Part of a small language model's weights.
Training: a variant of Muon for these matrices, 635M tokens, 9696 steps.
Each number is 500 + 40 x the weight over the matrix's rms, rounded and kept within 0 to 999. Layers, rows and columns count from 0. Numbers have three digits each.

# up: layer 8 MLP up, 3072x768, rms 0.0335, rows 547-593, columns 128-191
# down: layer 8 MLP down (transposed), 3072x768, rms 0.105, rows 547-592, columns 128-191
up547:502500447459500574558487498502525450509465512473379570434587510510503509489461440498520489509480480481446536550450520462472486487471508481512538459492469469513500502497521552497449526410483516
down547:456473488418528453504551520548479475515513506526469572530580433535502549455557500481552500561469524548508489447443464580465500562542504469517474509445500421468586477464513487479457506494527475
up548:469565506478475506480510488511510521429612486475525510493507444482504541589578507445475507473529466543509529562503529506510452573427569561549498474510585430578509502437542511483437581487492438
down548:525520496483484447503494518533490496506482506513514547497460492562477433515448458465526416520520485469545447530518535450507465486483455460465475575486485568479556442493473542474458528472434495
up549:516465433471504445518459471469541487562503540554505457536454469487501501468436474513508483544458446516581517472514464523530501495621495581521447507453533549516515441504498465519515444514454481
down549:451475554552538515467499536422541467510502507457466489536496449476560519443544535477609499553498495408540505501457572589471551513464550503485437472568475506512491492509465471524487509462471428
up550:545596527504506478497428450531543565441495564548492477449549471577534492463526408469519565527512478467550482492492509547475525469555475562484490593515537495436539555615466498529495464477458440
down550:484533501516471516568454499459511550498478506538555447481474487510488481560433511534446521515530505500471516478576497524555572475518496491495462555434457546523490527508505545491543558434473533
up551:515556496473518489500509588511493477523530539527456491480525504510612477474452471513428478530500541441536455409540493464480472454493527575592464446460545533479535531409490473515536538457499492
down551:485503468490528468466415541408485506493487460471493510492519534599499507481482557511524515465423548527516491512544566491498518503371513560477519546474508477463482504422435550513458492499538532
up552:543551438458523529522499485450471500494518448489519457463506525394469492486474546504503476494521549502613512505427467548505549450493471499455518520506630490504468434452492566562525446438488508
down552:514526524472486482519529505460476496515493489527493551457531491492525462500544484531463541509495549489524464531443550482487505461484526536467489512466490491502546572560548534603481565481582465
up553:551517434537472463548452490472550508454452527415502517466525533434553533495477498512554392416506530459573513526478446416397509508508508424503506483503467448521499470450471518531497561534573483
down553:498497502526456519524556535500520522516482455493510518489566541567502484473448489440547606482468424472461491464429520532455493517450546510516549457512534464512568481531532520500542514555567438
up554:558486471508429508560505470405541591509499521411521554537473436524463523500525448488492544539443501533506491490467514487497524539533549561417518494525419542534483504460520488515557473482536424
down554:494417476532517486518489536529500419526510483441453475489500550494464457514489417504523478465479456479497488504437550512498528526507450519511516508532445469478482525559434516491441507491483521
up555:518433540439478488487547500522533424489517496498448490503462469491541509485487508438499503510461508523553481506538467502501579493484438490469527547494467465514512521550537497522480442588479459
down555:500571528564541467573463523424487511567491476516498525504530449542494465494444457508531435498439513436528511414488534505475514443463501542547463501429540535531452508530462574558490550539469519
up556:455481513499481452489509455521502488464402489529592508469550561517446520596540464581511533501563508464465467448463441493524464446537529541526580513515405555530478527475485557520526461467529496
down556:526457507573589519469460525524538545530532569474511491558473500527594484472476539476499504496439532528540478502484513555496523521541493525488461579511587433441558481534552420534504444539476505
up557:470594561487460470594551512467528468515474504534441494532530490566484479434476473528493465476502529477551544536547517522507476471551410514463515509559554562493506440494532459586517503540551554
down557:488603458398469497475544465515421509493552515477500514462503572414518493480581493536464531519519498509419509518539537500532503482581536496586567522498476572467446526499491448475503464512479554
up558:459534470573469541508495526460536458431509480561477491455520530458473529486587504432461504553444562521548493440482483487465465389542542539381449489439562477496461488448512558518471581460522493
down558:565474480499506475521570494543480448475506542511536481459447517528507554481481473507483533491453549528371477465546541536527502522443470467566460442459502485515487493485522474528554496489496468
up559:525493535455487544490500451429516477467469541517546481550509452499588398450474472530552493524408504571455469478527466532511461564579527399537520416482511437509548492562533488455563495578524513
down559:487444453551474429503512591464472518505494458521510514572458490471483524443558515477515473545519560478464541470496539500459533516529470505412490493452500520545515487496526521444464556500479550
up560:477475541542469508472444543455516447471479507488480587532538527494500494540499406537470460497481506458557510529504482536500489472524527605495452559485509511505494479487543490482457484491514552
down560:534485509485503455495545447562464509486503485461475491477519410501514528447547472473497514512431560549469507539483488527510529553555466526455480509513509548488486516521514480432473457572545486
up561:507490457529505538433501479490517517488581539521526476566472561473575534502462539448473537508495413481514543450511530465483514514460558481508460564519476500482470571471412442505493533541493440
down561:480428495485443554501475519478471585541527515483545470502483459466511489552453493530547551475514505541470500507551460496541498527463521553563494493520475470491537481479526533475507512424506554
up562:440515553523465416499526560541487484551537482409496483538540538578470532565497471472518515495543520523458464475498521520486524557435453529487474511554547548520461563515492520481438487546434475
down562:546565494491466533475551517511555499529519513476543476524489574491526509501485449586538471487531501481439474426476445472458441496434474506515503534497531506546418508477424475442418446504454562
up563:527488531465562526549514451506482432480487507524529538583485519478518419520437464540456562521515416469534546575492553557489450493504491507403496504437500455523453477461502509508525497544501479
down563:494467483488512510481403538479513548504564460512506421568534481441489471477508505549493492549592555430445461484491511582497475446462429504500558494486487473460436487474517405522564443529500548
up564:520537523511561484536487520469544486572475530475504521487542532433481563469476538552445556541531550539516514492461549484519456502474548534467475494561539499501490519462485505461505561523511496
down564:500521532524547526483499461549538510510524438463475482515463539470529495481477507491568492538521527436538537477473519525479507448411465502506472479415470503463484482490490518468519460484486541
up565:575534522489551461501488467469480403537468485529545499549517489509471468467517498549572464463490544478447525428442509477528526522584564485484556549461562483501576481430500513526536390477413441
down565:516438603506453473485468463453513497505473541454473512506442506483479554488569521479445527498420473508485451441527474519525435463521515524490497566475482445517464500515492494539546429493552505
up566:422480490503505492466470495497487495407511498433492549433446500496523515507489463472498520561517493435492512528597531506561524476512499506535491455532473514562553460475539498503477388475525529
down566:512467495501486511454530529436447528510514476473539445539456494578507464437475517492481478526574473472527447530446471548508503445649484487521491450520565442554572559564479459453568528573498456
up567:577448503559453493536506536527505459510504479584500483496500505501528547537529553468474509490465460431462500501463536456507469508453500473513487522497619542471475561520470492486426530526527545
down567:460498483477495533480560453466475494444480507496477538466546497532543554487569470472571462452515519516568512451472560530522503490834528491470408486475533507552521461501461485407614483459503467
up568:474490473483533454475501501491466484494506548522522518480483498432490516428546496519511530542477421526485498455586484424493511535464506495530518513448497489465464485466457508479490444506517455
down568:502545576476500566500534497564477493480536497533497491469488531481485482476537496448545448436484443472446568501515487459555511494479568469487493502481452466538504517450461495445505493489535504
up569:519489471489519474522479466543460593447510476546468569503505470423502498477453507543423455450437510521511546451526508543448466530497499472475481424490551496422486536476481458446469504551488491
down569:524483487478495471505565501534514484500525482545475500556480512574502511496497509551503533561508536489453450588494537552587446462455519529504469551510489468524483505529449499505480529533503547
up570:494446471425547492456581538519490465433501477517514497530498563549497572431515556545543543462462434493545481514547514510417487398536531577504556465506521500505481536541440474483500509481494458
down570:438480492461558488495456497469535536529564538475515561541404477545530492539541471537497545486436407510493484537410496472545545466534521466472505525480448521536502491473451530509488569554514527
up571:432473476521533550499510521606457587511567515497551487508517484453492481467515502490456538503416475561529431384497486579509505476544525583517506417491576525535511480522476548510443481519442548
down571:572505492554511468469491574516504463496528557529443502467572527537459586490506483466557501528565515498495525488429443464486454431423521502515523586476503472437496527465527507467534454493554540
up572:438543476529571534510443480492507431534541584449439512472529552524476493529491557510466502508525473534576469489457532528491546551447498459542504490427449526460484504502453508482509530471488486
down572:451523501537475502511506503497455446454512462466495550419538518557488529472485523497504456456488517490549519506451586477516487447646527520534510520506569479542474490420503580457565540537498456
up573:509440473481494506550485473469441491513467492498496546442478509556534549502492495545496512492509503469514493488479479434466483508512464463488541496499491532508428490457556517464512498478569462
down573:495508446487555486497520450422479481488573575499471484562605537503509473544463548436517530466439480432523427523544585513454480405462457491530461559502534471471491554524481489473473487456529432
up574:502460523487497594497535500536478452420554525600577562507481413428450546534437500529439438557463479517552500447473569443476467433557517513539460522491526549439441477525458395544547556537500524
down574:541476505424542515487488548547475601501430492486481435466494490418510477510489526505559506502547534446496541484501498544491528509596460468487491468498503481493528530557412481578555499517438515
up575:529471523534446467402540494569444501502518583504530527438488458546454491550502559442462487487466524507456564433506463465546555483451596518502391556511359441539487532425536494491470476511607554
down575:488552480500474481429515518507533508456553483549520451487494520540472534458503650499425463490504426438461574515593478495467538456618571517521480598563523520458429529436542539481479471527550478
up576:560528485450467529503468500486556498517529463552466485457547535454551535480527486611502507515546540457537547478539489452466531524450448485436552496564451457521469488507536492550486535481512464
down576:500508487554436481496467538513500499472582490477509438591448475499455567505489521547447481534494473464453502500505499479458604471534554386515474542535473492515516471485464516550505481530485561
up577:512426492435534513549484406550496503558503497554425529444550514482467503521507481472582434588536487511590538515430536523532555533532434493507497510521467502576557440507465539450492477440484523
down577:523503472449484517480502518458499507462514480573435591445508615438492528460572515575541424534524496555450467517477484423487556548436469552495490508510557442509518540539578472439439477437505515
up578:505555500460547419494453499501458434451558528441525494483538479413512533541561430527525470484472506564527512496473567439476499563504541426484515479477478592523494474436473488522423439506491537
down578:607483480511493454535498542489435497501462478505540459469510492507448547480528468462444523619561487521497565542506571483491474533361498493517516496564549535414490504525508539551554450484472511
up579:415522473444508523554431502507425501474481473512526429468500451524464563463460472476521529472512533519481490509515479493510432467587503451480507548479484464462475502468518482488506530497497544
down579:549527535477477485496559520505550512525473545499529538493569482488457415474594531520553497517503484521549530458502531516518591532509549517491512537484479510561544554497519477460484488483510543
up580:481451445478517468546461531493503439522534556518466475594537522519425577621468557502520470497494476492477449535514487520398519489542454507451538527440524505510444497484478565484496490489554500
down580:489472484461577537518542546530497549526497517580350589513540441457487423541463450561490494537475504485567465512528504498472496519463507528532475478524561481564532507525485508604551485502525554
up581:468482522467538516553498542504567522503577502435443524527525500496461507545451511516495504492535471487466481539431459520532514430593489493491530567469577435503462499506437509510502483453475570
down581:534524496482471533457444482535478418505445508502534491481460498467529545561571517471517480567524495527556475541461483527544559555698472487531490517578479541470581432560488520498484491544502535
up582:500573550512536583496466524477561521485500534496496466528462500444504426449518468519486458497534491561528495469464539485518474488483484527477465563539514474516442445487437462491517508461412522
down582:473537547561481513525423478496463457474457516459480531542463493535508488465428490400567567485447502454518552465562489504559542544549537476417432451518488525475496562503424523517530557462453530
up583:559460560497502503592484482550452494543482581556477492444451503462546573504500443479438572515446436526505492533494541469476546475564510436505496484536485511586529515498509553508465563538443587
down583:529542511512502450558499495520489457511489484470494560503566522508543498582465534507558514484569476540523491497429463504529560443510515468518470516395493500529465534523512532594443564487493540
up584:535496516478518471546473508522486534455556535536560502520494538508545560516555500456573420427501392489487508446554522450470453475484555495461511431555490459481458548516520548454482555429528515
down584:497539513533503548513517529505538517516438505440492494526449468498504497541539503500464511496460530504492560488479508531518490550461514491506436464497472466485541500478515503459524453580553507
up585:476505466532508470439573512445537496522450523472517537456486508496539532545460498547526467577562503546509477534495551503522485460402479525550485469652623495541521436508578574481372471493541468
down585:463473444558463493460450525576578589557503400540509469465500470451547501474471408470517450480506425586445495475464576508466472450484534489470474522454475434415570464439549431503484437507573555
up586:461462454478535487443494492417533530559510498535505501458552520491547420455525556477447526463524563446495479527540479559533558493510569458466429510486581494495495459492552501531504478504459548
down586:515469514488488434568472493463472482479553473556447469467447551567471461439492477537540429476466530518571543534505575546475465467434511482454509492532516487527486499548517549459523524521590479
up587:533527530543503470614489425489464525519516505441494467452450448421491441499470450463477563506498531487526461485510470524457464590477447559499500497522443503491541583492544538476506448496547672
down587:522444582506519514460453550505517553491485560508484594509481492517504458428474557531463530505537404541407553475486489454492622592473573524526571462521525546524487456439569476543540480477539512
up588:553539458544471522463534459532451598561470499542452435480454462518472497445454500543446449483390406473554469468578455502470531499521534471502510431560531522455522438488431558397468503534536486
down588:456477599482501559492525521479436497585525525480422477506526511448495537490476452485469460412488584470507381538453580536602540434501503442486544519469601521457485524442407477536516443559543472
up589:496545511521454462510468511547495522487516479425529546494552553459475576502545538536502464490496517467502352444491461538567504531474510547556523440518514576501514528496520426494516513459546504
down589:458508518449603538432561512486515513572566541554533547499475507487520494459510493534523558507535531483541586514545471511529473478444507461517510505588463499481487419538497630498546530479487474
up590:498439483493557489493423461536480320503500509542469513440490491541505538572545478537461560523533511584513552525428478485468487542525462519521513425463518535455497515552507504500510542461482445
down590:529514507533454518523441501500514558472486526433507473481476492508473443523482464529482498469439454480488490512482566537421518526593501455542514519491479441574544492462544519539497499543583559
up591:572510444488486590502476464473502546494504535482498476481529405495446481499528513509469588499526445449453538524536464416482488535457539464469461439489533494514480454491550520518499477522523527
down591:468479474517498572474497553537435469531491494481533467487500497502520514475545508531526501526491464452548491557461465568507522447538502514442414546528499479538531537544531506508469529441541507
up592:481523506518508425503461535517469438540490537504477536534540483508485520468545452475457519515469499492496544523460519463552477452487519592427469498536578484478440526531467510545553449511527468
down592:476620483449445452480482537496451563579518500514515503505476416453496451489467479460491487483475502448515506450556515523568428455550525454462539481479469502481493459522547522450518484470454443
up593:534521534580556548470523576448521496476435501495484479537474532538460512516524485533484475467531499478529521456476556467579497547481547458508496527466513504558549474478587470505475461521453448